{
  "num_key_value_heads": 3,
  "head_dim": 64,
  "norm_place": "pre",
  "attn_scale": 0.209,
  "init_std_qkv": 0.043,
  "beta1": 0.9,
  "beta2": 0.99,
  "weight_decay": 0.064,
  "warmup_steps": 488,
  "max_seq_len": 2048,
  "train_tokens": 161300000
}
Each number is 500 + 50 x the weight over the matrix's rms, rounded and kept within 0 to 999. Layers, rows and columns count from 0. Numbers have three digits each.

# o: layer 2 attention output (transposed), 192x192, rms 0.157, rows 44-63, columns 0-95
# v: layer 2 attention value, 192x192, rms 0.162, rows 45-63, columns 0-95
# q: layer 2 attention query, 192x192, rms 0.15, rows 64-113, columns 0-95
# k: layer 2 attention key, 192x192, rms 0.157, rows 64-112, columns 0-95
o44:418428456515525494465466468436569453431522530457524520505505543471572498479535561599450573546533504448443465441484429499511533493549453570476454550674516465488475535478519486578485483458553438509462588478555475470503581436515512562510488451429403544387567513488453457585502549511523586610
v45:371534371458401430557504495550542721423546318490608510494501451411463444436491575564463587512477519494540437503461498530620453569518501371505531450511577547515547462586508397581469556472489509414537500439524575532480520465550585430461457522456497489426554557552504584536605633425551489416
o45:469482501538477521435465488444494497457501544529564590447523479545515400468466459486553449505455456507557437482526475541471521507540492546519468535492467535511496449543444537441601526390506459464534494543524494496556482547502483520481507415424499483490436511467604499513461568535541572537
v46:468477488526556524525480463530517558531434461440472506470460489480439521502483463438452477571477418457532562499471507558561519526586482525411540471586458465598547462418513537547484494491489287527492545516477483482496466556512394493519459564464498545573523506530461452457532412517576391464
o46:474520526484537510481574506527482485462506504437533505454415489429491542520519495498489532500418552496511509517514531473430461432471450490425534530585518457490488484491508552525533559483512350528494567527512554464587494495560596461602501572468568504529554526496535496414549405449423443464
v47:461488491469529492549545532480487536481494431476505507359529472434550509465551452547530514361474559437461565545497538481533545431526552423411421540508532559566521624514504436550509526431487496442486569515490483537427499552461500562402497438543500563402459474450460503602477569463547314573
o47:466541511478478506546455499519433538556494512525536513414438425535499538561509539620524562503497510473474473556496500506547474477467510481463462525503523636506513544540494546654520436509443508500480459468422523448507470502483425552542452499456473543341537498479529450556498437504464452508
v48:594480497504509492522508510454466434485582517448461513441511533570507615518509438513436516471448529542414480491543462436423516432540517545524531523545483552499456483473559480488513501526520525494522594464565476505549501453485448498490455477550507523505473501530466454510462485607491476629
o48:458522565529478535472456458423491529499502493476536520571462504570452446518508456496471605552452570567531375472539521491604555500477489582532557472448594508499549489492391515467515540477470442516566478526483477493441424456540465482468472503561467548590493508537508458475548498530407557552
v49:440485429430497452530518491552523547462444454484509469556501496558503510435552547540565470485506570572585459555558490485576515423526520438579576537426486506412521515533521460510474515573504548551439530527479546528528505467508505499506485544459509515497585534500546582453498502442537422548
o49:447498476503527453541497468409550496525532458517446488442502442500458480372509541516548457473471508449494500437438527476561446549600455520494467411456449457524499509524482500440492511524421481491478539436436458430441415518492428489479558503478559536554503526523568502573492536483502526490
v50:500512481486536508485416455463615461482400412448550515550498410565491521522532537461475476473507492590546562510583569536535523468476471557541552540510581524469510536512470530534493468503474482544522535607526478446495497533515661545511450487453534551522474547562448385487490466481586440454
o50:476551431535491569502496465586518499491555539471449506540533487494537424485539524548377530503508437501498506394579573539466505476516454518540489560440428528424510406459419518492485432487537561491620405485507422506492515462399497483403565562504502565498508537520439461457496483521471457532
v51:487484561543543503526466532451478520501463542479520533544557486468385445531441610477502513431489527412592420495488467577476500475441504509492519436521582485526477528443503488442517443461450477527515527475529493471486485529600545476543531404448502492420504489557495418560545418453430529445
o51:515449457501496551500491535517526463416509542515471578439529384439442507481502485487441487498493438570490466395539476432546419378419487506513559532475576466538504514490569495528482530549520575536485565599530408551491543460603432495435529564448467574484523490522518578501499469546464505464
v52:452506534511504494450513456509470460541444490522576550376548571520537542438542503472581386427543506425489615436484440472513524555503454508505456551555507385528491546484572495404500417446486430545475468529532534499507480461454501535525540562503506462583509461494459415470482494563503465485
o52:522456498538486484472500425513480520474537613534526524434454498485484515462562503492480423534526609544439470490486396441538463501457550430542540563499506492496478527440497500581563428536548447494440498551547444517369547510493441502405587510549536596585506589502499484511531453593514419577
v53:623507488474381495430562542530454379472688748561442398390478522582526495510502615536410693483526557528577437637501530418417489441449601465564470500469480554471414489607471457468522569560455568524537379428433488447408570527519507527628444565460523372417476469528490460515453626489463573529
o53:499505504486625515530541464451518549494556506485540540583443491505491422499542435505473528481461502440456487579591516472504539520524522552504453471517524480450487578549480482514391515488463544505411522538495416509508542521617513412476411268506596571429446497410539477469549497507515525448
v54:439452585592606556489443552454446486532462526522525526485498468594557472495530548493557456531479588519463396469483369432433453460494495512442526536502497528478519444563498416511540492535573563447495548528593547532532438540458419459443522415521506538497518556503449516526485521483499385538
o54:455479451523483552508471432556488604494498519490543506494534475526515449463389503562525454539473515485387407540575451551510458464473499540518502539480529529511571556516581488476452543504442453467472528535503449450484525493454586467485568595399514503443473465526545539382528508517522436596
v55:502498537490483455507511543497472534511550482494489484421503612540521351422593479527477481488514573524500494556480551486417490463411461374458624527495475477553494547480497543493512514520504498387529418462534470538437539515454598527503519489454480535351496492524485607580582545501493572516
o55:519538498494475555543428528516493508502507484563475547394496544514513524510544554479556489475556540506468506482528538556461473533409395521535468509546444644558526518377458442444466487546511571427560506515534415362485581487410452479490506447535543492457376557507459427488528465566458424463
v56:531491464471434459555482501465496531481503370425447453524416475476476496500469473500542538648453405448585442456478456433543466472678437476437549493504446535443488335559505473432492551603565486555458523472535560527516497472494471533495563510449534526526495541519474487532503516507467480451
o56:491521450508483655489478523522529486536499565533538461588603530478492461466502477451546543535448516438480454511558513588482477465514545444421418547434489487481394505525424505458595469437542494480485492536449541577531491557411526535445598524358549525508492574474469534534525482480451508478
v57:560521502528473558481488486471491442512564487507517478494515443544514450538496503518503510508490367472458599471536465472492478548451457502506491478546540524547566529536502530525511481456456491507510504530463451462479494479490502508461492484475477468543509532568514470427476533464471500494
o57:481475421549485486459515529455479443511481461479497508524486404472483570610355521479494535485470473497499497484522565549517446448520452581477541450588588467471525439504539558557492389493580461577525511481501530476516465571423647437499502500487424534586431531474484492511415481542476411566
v58:472484474533498485538447541495520560485473502465454530494425515510495585491408508478571506454487501520520477551458454441493406507523442543563495465481520532584496574535627571548507507556503401575522515485571538483394497440524425521552445427494548506521451560506480477514492469457487429537
o58:459576503533524506507556440529517502554505510576530516442456478495586451514402596517445503544463507475468536503517517542550471447441534515461506573388431491462527557580473464483491473440467533542488529525540497434535503450431459422401505404527495491472488549477532413470455378592489474586
v59:523504478519435545507558496515499513503600567517405556443498496464548475460540509464429471551487488456513435538523489480379524506480541487501577480539425458472497545467528490429485473477529445408444500544482490510473526561533406469547432551467464523445477467491517437597522521564382552576
o59:481488511525539550487537506454486481517565494494478489540462581431518637498553404437502520440443438503523422600504498432557609600460481469527532513465470459414496625462476417469486493539592491465411571541538469417518467442495526443519446472422494475489468456536555507566541454540444441478
v60:508533506517343528477521555534530525500566561615467489469465488456556581480513559485467511571542513572548425488539501432452494581459530459539490592466437510410542495529455495448513528539486638474526294447490538502495551505491570456545507506552475434324479541453474547487493492448424569521
o60:469504518509560535501512523511491510496459509528409503533511483444562423514477512474538397573474487416422441539434504419561457547485454484600543488435411452532522443468482554534419488506476508512531450510552578511492582570430588434576522390519565463532487543454480621577509491464463581616
v61:611475575577553549496488496419411454515493719459482454512520556518454420516515531532402510415497563506533519557497535479521498542409525405526526420491544562494508502488561540583511483514491574464564512448517433475493473534500464472593556557423524435458498520598514404470510469567507477425
o61:546519491466484467508533435422483504519519486517491459476558539548540469523592459450489534498439489401485564513544524490470551466469447508430560385474477504428587522519511488490361495518541537487442452473531547540423527502526537480506522437497478517473501490550554501524427475557486600463
v62:507475538477480547489537435524503445541450567490503432467461532546485509518513464518531473496470486495430581475536544415478499533606520399567403481487509526393480541501596497465494526530446526574545440498544451465498480523539461520534523519453564424442492525452556453541489507528578414508
o62:461479451511505479515489483476514526586497468478550444557531578557469451528485537513504480600463488582499519521473608528530500549478494423542459502579585541518538486487510456497468538458622555536472550489523503461573496469585543613418528453505464556496448451485478538506552431477626454450
v63:475514447463389456472501402558514456458548511453454568468508430566550437535409489505477542571440460452546573420470549499505433451577507596450544425452518480419488442484505592479476568470466496539484503504486512558490514449536487519468505504444516486610498512513599406611442539568547464597
o63:398394488494538564485491537519534474495589531494430536491548529554509485477496560486603500519480585525500581487599474450470424568600468474489455486490457469453590485591463495487560438452497588481532511441465455568394502452637480445484444480570522488476555566443425476523444512556422430498
q64:522504459497522461557487468487568531507487511521538519528473503438473524491489481487503488523516539498509458550522532562540499506489552506505482517484510523515489556510506514447509545498445410508493473488474475454475508486520479498497492500501467499514472483457488518471539500469546481488
k64:508502571489498484501544543525470494542456483503504572537496511476503469533478489466476443524577556463440550491550569503447479560466514525476469483547516454522541509474509463472495524470445443487492495466532513493459501538512451501517483525480517478497453479472514513519526474439542499457
q65:529469515489475486510514459477587455511524572439506503478522490464481532482524470455464474479506532519473487557571490503509469497505572465481488481536450472448435505492520501465542554506466509524483500490501532467493516475496518504511549485499495445447508527484474500520522525468487474492
k65:468529475526493479485551520550519575420563492533505510465487503533472473488546512494495572467521464500499506547481493527545516527521526506473462479516474513539514491493508533515506478504465524474480450517478469506491506499472532547474539522508518559483480449510462513531473485495525501523
q66:498497510471558503485493473530453551507500468486453477499503568501534515546492537513501517511532459469555489524487455483489486522500466492509479489477555486490532498540487448481445567477561437453489513500538500490496469486461453517503498562513486515504475507502543442489512496566525507473
k66:543517539540530476490497446457459479544456508537464534511512486488490500558498521479467470538478506499536518492487539461496513513458502534503482510574530466502473492428480494512492450546504525529532563487531502471491470525549498515504456535513485475525500497531503496491538433473535473440
q67:509463430512473499529508511497536507491536468509536513513513487480511481476504475448488518484543577489439493482523453569497480509475552462433493523513520483506493533485521536478544512457474482514473510547497477575551487505497478452507527474550497466460485507494467528527537468482536563501
k67:528494534491432458529553560488500503485479509509514611511516522454498463514514502501483505516523505431487534491517468541461481546442446529476439508519502498566513514525543481497533498471485476487466501457555523507482495532509498476489485455502503501542414509491511451490502506538520476456
q68:488496456479434460581483514578535552525530436493502506511454471535563542491503450534494554519490532414537518508448483530496536506475503487461499521515517472474522472495507492529452529416512514520509455512493491501535501539498532504475447532520491508456481502496526497497508494530521491477
k68:564493591539561512510487552359508393614415449532511543531572521504519476532535484504452457555522490437476542453496502480422517523458454540465523471546538456529530550481519470564530472451479471461517534420532489448482426580551465523492450534497513483499392497555462488488490486525574495440
q69:480453467523465442531493489503551476529507504458516497536478489505556475489507421468477550516437509474510470466508501537510511474513490510427475532441510508523533485461458514507525484468518502539453491529485439510510494545502504524474518524498515557457537491434469515494547570495536540523
k69:433508531476415510467529549585544513503580459538520587467548526512408477503480471478487537521521538554486561502499525540464467505537529455494462466530465480475516512511532585439563489472503512483450499470478543502464533485488493436524506528480488581458459544530452515522499484504537488493
q70:527487463453542435537491503542494504511502494451484483475483498554509521486521523470504509481506589529480502539538536479503487516532487529503497500500515467494536465459486551468477447526570464553512461470509455533492494430541485485521509557500517439452462479455497485483527524506557493481
k70:531477488516442491527572485533485515489681504552506505471477557516475480520491455520458550542528529501553489459478536503515472499466536471497479489511512509533488525550529503573505486447415502455516477472491483545511522541492431519453467443521462497523472517512456487528550502537493538516
q71:566505510603494522543536494455543505501613545467485540469486507507477574536550475507482495492551517470435533536532476481497440470442573537484512466569458521493506515483557519501526428464507511440482538487483478445476527451514528522489524384536499517543413485497488505506497529460499510516
k71:489483497536438505489443496495523479529551569446492467480490471513531501458531516484442525503539503527515496480461451531513470433513538493492515501455460488475504473530541547487587517516557539465521469473474501446457557477504431522512577473489504517529505490477515487473460505485478466493
q72:481487488550472542534593523458566538532587550467507564480470472460486630485546503527507508484541488449468506455532507545454525478499538508545525430567445540510482557506534543551538459442468492492510477491483526456509480416484507507522559399476497478437482477523464533557526564469474422526
k72:524509523498521544490459420457558468540514488471495468496491467520502500516488558485491525480550551539448503474475489537509529451526517496465492441443502484419507490575499537462571464478487532478513414495487486444488494435489470499542503529517495535463512500499468489486416496478463468499
q73:481547462434468486506501465513509550462515396444500460501476508461507450515522452511513542507420481514530492481507528556610593518500451434524487499512520531508599470534467403532413532519519477409552498507513447509506503585510515501471460526464455589552538506534551507437554557472531548469
k73:440500481506472500450481474518502531507413476490527530477499499516536530510477483479502495500489510480488513485508538523437489542504407531554501486540492451524490506490475517475477490493501481490465531513528502501489516510514569455539470543486519509493478526512503481528538476533566498483
q74:440510555507523480439410444499529499482506426553497483542475520471473448528524477539529516478424436530552474562456494521534507518460476502470494530472531561460474506425426389490468460545463518453485474509502485506438499573454529480482471587539486576441628516468485515491561484488494534419
k74:459517507480486492495577487541432517481523474568505561514482530472509496528515414498543435508473506497522482522544579482473512574472486487512488571540507523587544514424467465517377533545498474528482551534535535586540516567471535469471502509503498414499510518500544492495634466509515529471
q75:462484468480440432504433496563448482448490472513511485490493497598557447500475471457443498472462537471519483518501523449475465514574513511503519555468514495523429482485463511442518511490528496559453426504468525537531525472492461518548488563516526491472535449444514462498566515469545547552
k75:568473449490444476534554595571501582500575530531562525469447506493530488459499451528509490515502485517539504518525458497500526520465550503460474552504493529513484496515496462585498502488475508510495470507487497532482524563457519550484506504509448454484516510440429518500571501494495507550
q76:467511457479413478493504530545481421486450557473509507481527481563511556468486540447476502497486500443523508506497494480517475486570529483494503498481492494507455500449513463460524507510478522556464452489482506525540489409464453479542541514472569431456489491542500469502485491450524527494
k76:556474486575440489541561565499481564472484544501511442502500473509563484448507493525487573483490557535500494499482445495474486461529502517473521499515492507489477464506458476458554510488519521484517477581512492510456498495504529509510494423528410574484499464454494484519423508548441484583
q77:587519531536497538528540549475472504505482582456502549458472505476527553501482540479498514532609496485533500444478484510478490467475525504520527443494477510476530537636568505504513496456487483449604559468529478457481467451498483545557494381477478451508406515593561518478442518566483441535
k77:520530515487469532526442438433503448515522536440473464524566494473538558475517594485466518475516500459370510477482536542470503490507464481498502411498504495423494483519524560408563471518461515491496488478494459363511466403563545495516513430475525589511506468500472506498408530456491556476
q78:533482488512429508515497550459469394524393555449493452480558489501435575513504573423455432516588519451478527461502520476510458479534541501553518477530499524559450456536487536497557523501467503460552511490493546515555516458516446528512502455469528379551420538523545526480455525493475493564
k78:530463488494533539538441462431537496520460539432468406535533499551571512462493564525497529479533477514417476498403495522466495457503497513499508452487503527429493528493477533448537524509489531457473502537523499403496468432553524520441554410453509613490507433446467495500383542510457514550
q79:556500570576599581504512557381434498518484505531536477451452506452448556543486518515557480512584468497452494457487515483509485481467475550531487458530496529475551581553532439549495490521427495432631624497528500506511463519550542523502461334475473528520415553572495545486548524506477477519
k79:504484491461637487490453433408537408463489463488458469489478529489487527529476534541578420458475459457486511501553515494528485473490526435553503517497528559476484495505550455536488496513510512508485543534494517407558458465451482509464463483471582457500516533485537453490555517483488488444
q80:537514472554489522490491484510503449472449596515526469496454528500560478462497475499427605504582490483560486606465463518549501475505614527482492411436504482479550395389487591437505507513518475508476464507445450470451490472538495472475508529541478547475428532432491479506510546520469480503
k80:537512581544491497473439548500464474588443525483517487514541460471500483555497486494465459502577502497496497526462484486530443456524503528440476477464510527492510474513474541470610487524544502458537487488473483462493448492516456525510537466444484528537398514434489530506367564507512449574
q81:549498466552480530551536568493515413498441621494499556448493468470463604505466557465497472471584503444484525466482494506479433506532568490535541433551488511490487561549563554497537568517485451472541540461500503459522514454523444513510515410466497330571386533576580478506467514517466464553
k81:499463590558568571493363458413528426567511530466506475504530481504461528502476557485482548482537517425410509489442466548496452502549514469480532470449518446432465514524552569466588512462452532415553456470478516408435464448512457529506501445466525541451497504511480537455406539460448455546
q82:530444548528502511541531559467485412536421567499490529409511512485421605534500564443465426511538466421492537438490480458481499535451534487566542497566508549521417555540475456555532583463442519493562518478531562528532477488507425512499501403481505322553466489567500559480440473524530515531
k82:479438461527615554480444398375587420473449484487479505493499521494470529456500530534516516491443494455496529476532494509457507500501512471555530517499487530479468517529504502509472512519483532490521511491536524428540538479487530508467470489485546456507494533497544511454542506489476538478
q83:525544469400499493521503496512449578432593409499473457462476519577443514480531489541569452494430553563534454470545563490524538568517417557515461493461506461442558587541503479607433502482496493495555559490559473562513534591487547479499405512543445579476494505536497478487601461556511488504
k83:531550484474468448463617530526454582418584471577500539513474514443480475561538455564522501498514483472561509480547479467510544560469511502518492505526507500545527507510523421573434473436551498529463537484469520532474519560453451478545476554557478388510513568500513434509530491574526503408
q84:472562561512561524422458454483459524483548487565492478548501560537515416502516475550479527452551497586467481568516459525477522468474470562458500504446493532486515470488473481498478398540579499521483484544466478474467506435468591500493496510515442636433556534455469456483565532456439526454
k84:551577570496388460510556569552419529539533508523507508543574533508528454537548469493471518510546469557457492504502532540481532514477447518464503427522489431493524482471477456488524510439536475509479460489488460511484483540531493484512515492471414553491498442565480486502460507544494479501
q85:456471504567463516478444553546557412570458609424529525491526510511514480520455592450426533469619505446464540588458453522510460412482625441537516511499479526554392444439462500360582501561478483500492450484377509410503489409503504477573577454480591450524465537451537543509458526436494513518
k85:428366511576551545584413616435597399632405521466496484471502433514490520523434531408513478471501503443458500494463511500487407456500513508542491487485489537477493569505478572476625583521403486432536429517515519426529463431571508562536467397499551468449460462469497486508487481421477524550
q86:565536460430450430491592428491478559423617413568486506486481520490519473496531361563521444529419527542561447465599550502470550526450423537440490534508474457524561458587516452550401485423530527506501557539568487620561547574476495464432519578595380507475554436505503465513604466571503545479
k86:638729541424410435427610422590378653340630518507522479542478587497540457451613377591498570484494494696550484556576506408500522479484478473427492464461456458437509416485482412540361371456585525485489521529463471552463596571465502474420502623489460614506535555524500496505495494527505438451
q87:439528577530598541408395464457539450526513480526498462515538549484466431464465499521488574474585470599515474565389459478535450443470533507468508449473539524459496436514473547452544471557535445472515524499448468540457501420460637446503573519547434637468484534449444572471606507517409489459
k87:572565594540431533431509510456349480567516520484561470500523510475542467540514548524467554472595418476458495502459441525492510453545529476472543442539467493446459420531516475480539447464528476458501468464480471535469501456503485470518568466468455526521478571572505495458499546522471494514
q88:425540552476550532401458470570480550478575505553488495502490521572499399448508478562432453403524498541481503588479496506561400468478512485419491510394513521443483505544475525513555451565456498477477399571442495473506511474484538471533478558457496560515577561430468427484491515430551465457
k88:335535442480454372422373535682482620458454314569477475526512573506550477610456617450512540426559496604489573545437434586521370523475568427515528353581582458551437551623380514471590426372374512457482492441520472536474621533432515530533399494457472552432592508655468558495593417485536506439
q89:548503455497351518510559474479581449518506548496511512547519488511595466528528467501458457495496489411484552495502470595502511451501470460615485539554449409524452523398517441421509444515508500566448505503436530458503528402513440479569553514476595400571487559523598435483408478421633491512
k89:458353543578533566601434529413658471583373534417437499536537490515399556467487448472510447497443517480540519492515597501507355421527505465534522561393485538424493515468484522419611584626448621450530486542503543344539417489574510499536507402482599471519469432412611532512414543418518564536
q90:520447575634588641573512578343446610595386480602431536517507546508463474552505469502616423505619495406506480443464519429442466497501487515490474409492463512501556495452465474491542559537497474458483552465567437452514426516571437508439496383540469481541356450495444450542496526429500521580
k90:630521576575535559475529348339403434507488601488500471558519593534584556524497669535492540438533513339351557487548478587409475498565582442537553394499469449434299417551530501409479412407544512503526548413534468437481521509499431493463522508425515590551468522678637507425469534471450562571
q91:324372618581537582539375620539688369656432541535519545476556384537344555487438508340473552549481698558551433453393594517532363407518541441531467598394454378549488561501532704487648688615365562447615346400398333387460426513512467539557549486455661454516414493513412694559410450467447520493
k91:425399336461602580511488383440583457487502489558506449455448415500485555476502482483527473527456518433509472464508520471521538488550491554495465544510470520521514529488512550499439588531511463511517465493514526534512488444525544521531544478527513501495461462430487520526536504492510503564
q92:606470524503530529520571472449513508506378643555473469521515468641611484519568430540551438441537421503518502498574566498544475459452504461507507438451502514477495511503558515517461503571461548447514465550545487474556545475518336511460418471479502501540446545491604415480412531466521446546
k92:711536404618535590598567374301533515398593574530509521520579504429525442513579360531524545498459495376494500407547511485399540441560377568600484495488344552397542415520455446463323602513611492474567514558458615430522402447616509554436559532508424462603377369469749412568311553555467564612
q93:293548458421445473411499513731428613448536581525536432466405521662526559401470541508520577417446483664550444537552610511721494518578588457435460454310553601527500621444574655468486518559397532459570294504541456501550566486464467393504596559477477615509594540384523510482446466468432436591
k93:495457447433433402412552575740381537359511567466467496581501617745539436523406416495531563494521491636482460561548441607504487425468514488407483412383571529567477581546592561446537485522502641421497493490579452658462579547504391440556374383476539599483659474521564419564446431618576463619
q94:392403588564501612572389511517480572593408569508473560460536448659408498488454431461447447486417641572556490436392601523642294549597431462528407553298564381534564754434588649605583593708309660350717363482522328329527401524517377584443472493387629548505509498524437491420380412439449459512
k94:351336418520557475566371563589665580596327398473572538523538416513441551463465479328518413528528488548533495574398575598490508477534488525498404545461535414551464628434466628477650558516404604437472473522471496551550431566559542540616459313468521501386535450441340536520439480485502470628
q95:449227691731587709642414689327628431790291676656421659488560463582451500659409424274522358531617588320511503298509485522436426435552488505555420465452447403578563558355498564425673675643466456475414413324526326333569298470542221604531598379485632374621245452492493542546310548430510560686
k95:443428245467619656554469272439634496400552459587458503481472369558427547416501391489527495553389488492565448456489570470524581482546402570470432550442444491517631559428573598541453619537503539524517442545527500558502424437551561475519567520573479528525535421376519468542418505567519487605
q96:534463487568522572513489555476429529554528557502508448462462500482457520441483503473563535500499517466591485522482482509506475525475479490530479520524424496563473536523483551473470561573426385445527508448528502540486459480521507579458486531492457507499456425478410478509575510529468507451
k96:538464656693530536507529600526451590775438639553478564459461450590512456497491435406517399512587580501483453480468450452465518554499429417487516542476441422487490487416446525515577485499470458440524370480488465482503438574551482494498449591456559440498368457531333501620477494527567466501
q97:529495501554435511554598472542485622520494552576442508457450506439524482560491447491492421542563510488553490466526552555474499472429529443469458476515485485540498482494518495490464482491472535445481457500483527418507489568530418463501479509528474472534508530484532447464497463471552512516
k97:531524577561534555513485542495530552530433524557488522441520500515503446545447486510499479506531460556529476537451561519518488497483530501543473497500428559424515432484499525451505518516502502465438462547456533456535523454548438446454515412543493442518544503452540470471545538529458501552
q98:483518505559485492477477583521415562509467492518533539486464551448477509540473500491588532514500474533505492459450517520584495538488453495623511525461510469511485505485515521566496519439462522549457534547402627524508488482574592525559556535468428430477530443476425502510436485522494441512
k98:520378647620482499536449645507493523640389627547505542476413516483380525512459490452507449536578476496547492460479526464547503468524522498549480570513510573510486513472548482550569517497499543476465442500456506437506436563568453427533516485462489467473434494415455460535440504513480493562
q99:473446546568505524539546451494456545492464552413529486520477483560426554482591503442500578499451547552458544486512493496393538487501488511464471517543507493535466546523439477576512549549439579547500464451486508542447463525500483551497480532485509477439523456526379477526468496527560511484
k99:490277644730494583582508725547518490743369647533458567491514466513429493500500440399501469531569534514480497483489556490466552470495518499482451585489478450526517533491499539429676554583490530512505474455439465455533402516543483596466475440494535424501401449434449529534418516503457504560
q100:553554455463448560544519497558508525423582566539567559533535495521537469520537462492505460498472503522503528475490469563553512497484537504526459530528460567529447623459485511602457407539459517375560444485367524442496498505580489518589477484428600496439523566491483436490484478445417516537
k100:518596390460523489482465306509554510264574461504532507522487509512598474477506528515492544493466468555526524546451533528509504539504572527495554507509519532496496506526486524493366461491528537427493507507496540580458607491508544483394460478516437568452573537520548488494585498533399482491
q101:507485537510592456479433447521499483443582477490486554444549522513560466559481528539429497495419496479534495577544508476520473549479465420464475493470518610436420458626508435546512425512502651531432542510474505476468488478489509487572475482439497585440597492496536518530488459484520472466
k101:483572277360541454488416383503497449204668429430494422467479561455520592538538533560449508467415481539456509566512544452598518526570460513496489523542509557448425536622464428598425474535467570519491609521507562580480565522461605464542509520467439617487720492484495450515573415500441475450
q102:504457490405396439528583462523559476520542415417520443493472525513433552514537460509506520553444536477511513552548552454476579419497532600525567524592485442401451448534504522551465536456477543495476425462553483525513536484468565505456493530507473486506518515510475549515511467482575519510
k102:507662388344585499390462293467524432224587383445512514510509594563539519490520515492471480488492478566490484578518479486510516468487550505542552481461486536441471430508490490511398442413561486527452518549497530604502573473449623491490552549482439595516609538488467559515510555514533466439
q103:548487556487560508472461501445504437475448492469481404553502426499553428511519542517493580552512563486491511578419550496493457561562542452523488508435497511515463455509445508459523504519525436430519540509482485535456553565600619504446557538493481652504449519522485499563573498524447456527
k103:505650446388515466380526316506396555249627408489481410488466552459546523469500588565497510492484473484508488548555479507484509544536492406466526455513496560441384458560491499516428414464503461503528470505516542603492641560530543529432475562481498642467572476595494550515511497503481469503
q104:445524448525516453490449474525481610514486465501409548523465552468463575499520506473540527531459444535469510473446473465490499439450448482424464552557500534481588517573541565502509538478510470508551489448459485487443482557531494596524487515456496528519532497490504541560407530544548442527
k104:478375594555479555578469675491517476673342551490502548545510447466395508508457535465516521564496499457479497445418551484523463456506459515498484556513459452556553535518570573501585551529507493571484509465449479423508399494517462522477504506518514493573452521436495481518440512475474512500
q105:481481577464475478436567436539525473517447525550511465544441488463467499434516534500540507522571420570492523458480452582489510451445581447467510508490641473546494509482523512518506445428496518515495407489478553516440485564458434523482550531574484487440573510458532575457524495496484489427
k105:514616403343532479353471345443552302251571420477530449499506551512544500487509476488443584471516483565400488506537432526533480429530534479482562492472528528521434437470521433560465451448571512484517500526474537620507507495467507468523545574484444483528706509500522540419537521568475559460
q106:426493490570579543510484496464457581499453550550443525546432584545437489496512566459450443483545452518442495479546533449498446539519499563479540562492462573547527504434535600506498450478482512459449448472516505534547441498497519534562520446396501583464507507527504489464577533431569489577
k106:472382622617507551616586671509601578770379607600480547501487425485398480509474446431522433560544531454528494503455539501413522497480462507482465506491425446568546571446533513525616507485458512511483413447478471432540408503514436498535469542486566355489320472511471506500469422438519484517
q107:555493559564592451487460541393463373522458454530526494451426584466491533483542461548448501522588472484422469513537521473536467485468480429504519517490514507529476497442454424465529560501436464559544549621507535526570517529573618485505477459493439457574512540505423462498503564482510498542
k107:536527492468469448465538493466538481375545488501512520476449553478506495472512493471515505508503485475487493502540492482453468465430512495475510527569487555496450492470512451545504548508476499430511573574564524508509569561529494488524475388517436536447501493512501508517462520403511533496
q108:501561507484516508498527583498481552518492462496539579479475531460422417528484473560486470575564489520462505455507459475489460554564475569498534503475496471448511519456495478492503480545502457520482523511470497431477503558581611467535458500483495464527502514546515526459498523446500503467
k108:560530565533533458559598564512492594562468466576551570510529509414477508469475499568523478556486478494515526502448531519431470540432471534516511502579458475515504481504468491510511538511483500514479534483412475381476540502679580546504472465546490502551500512572519516472441460500432463440
q109:523559517498520492488506562498529512482506501545448571484428494463468436479518452480466453537589494545438483494466482550499514498468498425478478512521497521521525453578476479458516446485556448614395539479474588497523521504547579387489626492509484442513479583493410500489575564448518512459
k109:508502588475457471464443471478496444505467505470504570482520482463491543509491545576490482471479458506449535479508479513534471489397532496445539527580539537531474471539505471472521569504504576494425524494506508464489533444563473475466551393531566523484528545479513484453478528494528502448
q110:541488453507400387499484531472486508502542541497575498473476548462597525513540507537591548530509577419474494510435469454496549487552577406553442556583459560523494441485534492438488585460598440417506602481514476595474550558524514461459522505508489522469457463458493548507604547544501469541
k110:497609509458511496381533332466418449479530492424532391457475503456543520490487584560501600501520489443485509509476460504473467498469482510527517487494454502469529448496501585536477536473451488470487508466472419553530588418513474413446513577494560531469495485537536581537587521555505479527
q111:437518520474568545493362545553453485502544546464580483483463578510491481498478484483548560488467475532553431509424549447537479499572562438485467486457525562509499574568540543521551544521462460458512519515473496545451516531532546422470528474471517545543478565404475552602481472540475488504
k111:425365570496471493485482571574469497597490583447550481489460510481512534523502435486554553499539519458503449495530507526516460480562507472518467448452528525513417540548608491534619511536435524430529444466496445550485446554446416493567517491467588554469445520475482515516522424512431499504
q112:486482489510477523466556590553436531498567516570449454492529418507439478535482570513559451488547509468549488461579475441457539482435552522525525516563489508520427442608457465508507560484415516591386461464492516491517516501473467514602495457487524375403545530522493459520469514423573632464
k112:502341620684413549622586680510546519818414651512488608543517407479457507526487392455516397510583562453519462409527519463459529457468450464517443512520466434601575470508471511511625599537454510565400430488462449403538389433528388480557532502517559251523356513463462469531347515439596516545
q113:546547379458453443562557516553522541419508550458553345450438563465511517457526503418473407480525514511537458581582530516471554526547616522565469551489519532536497486487588456487375531538486509503540526523495502660498594550494560420395478559609356506431469427392559477444598495541503532568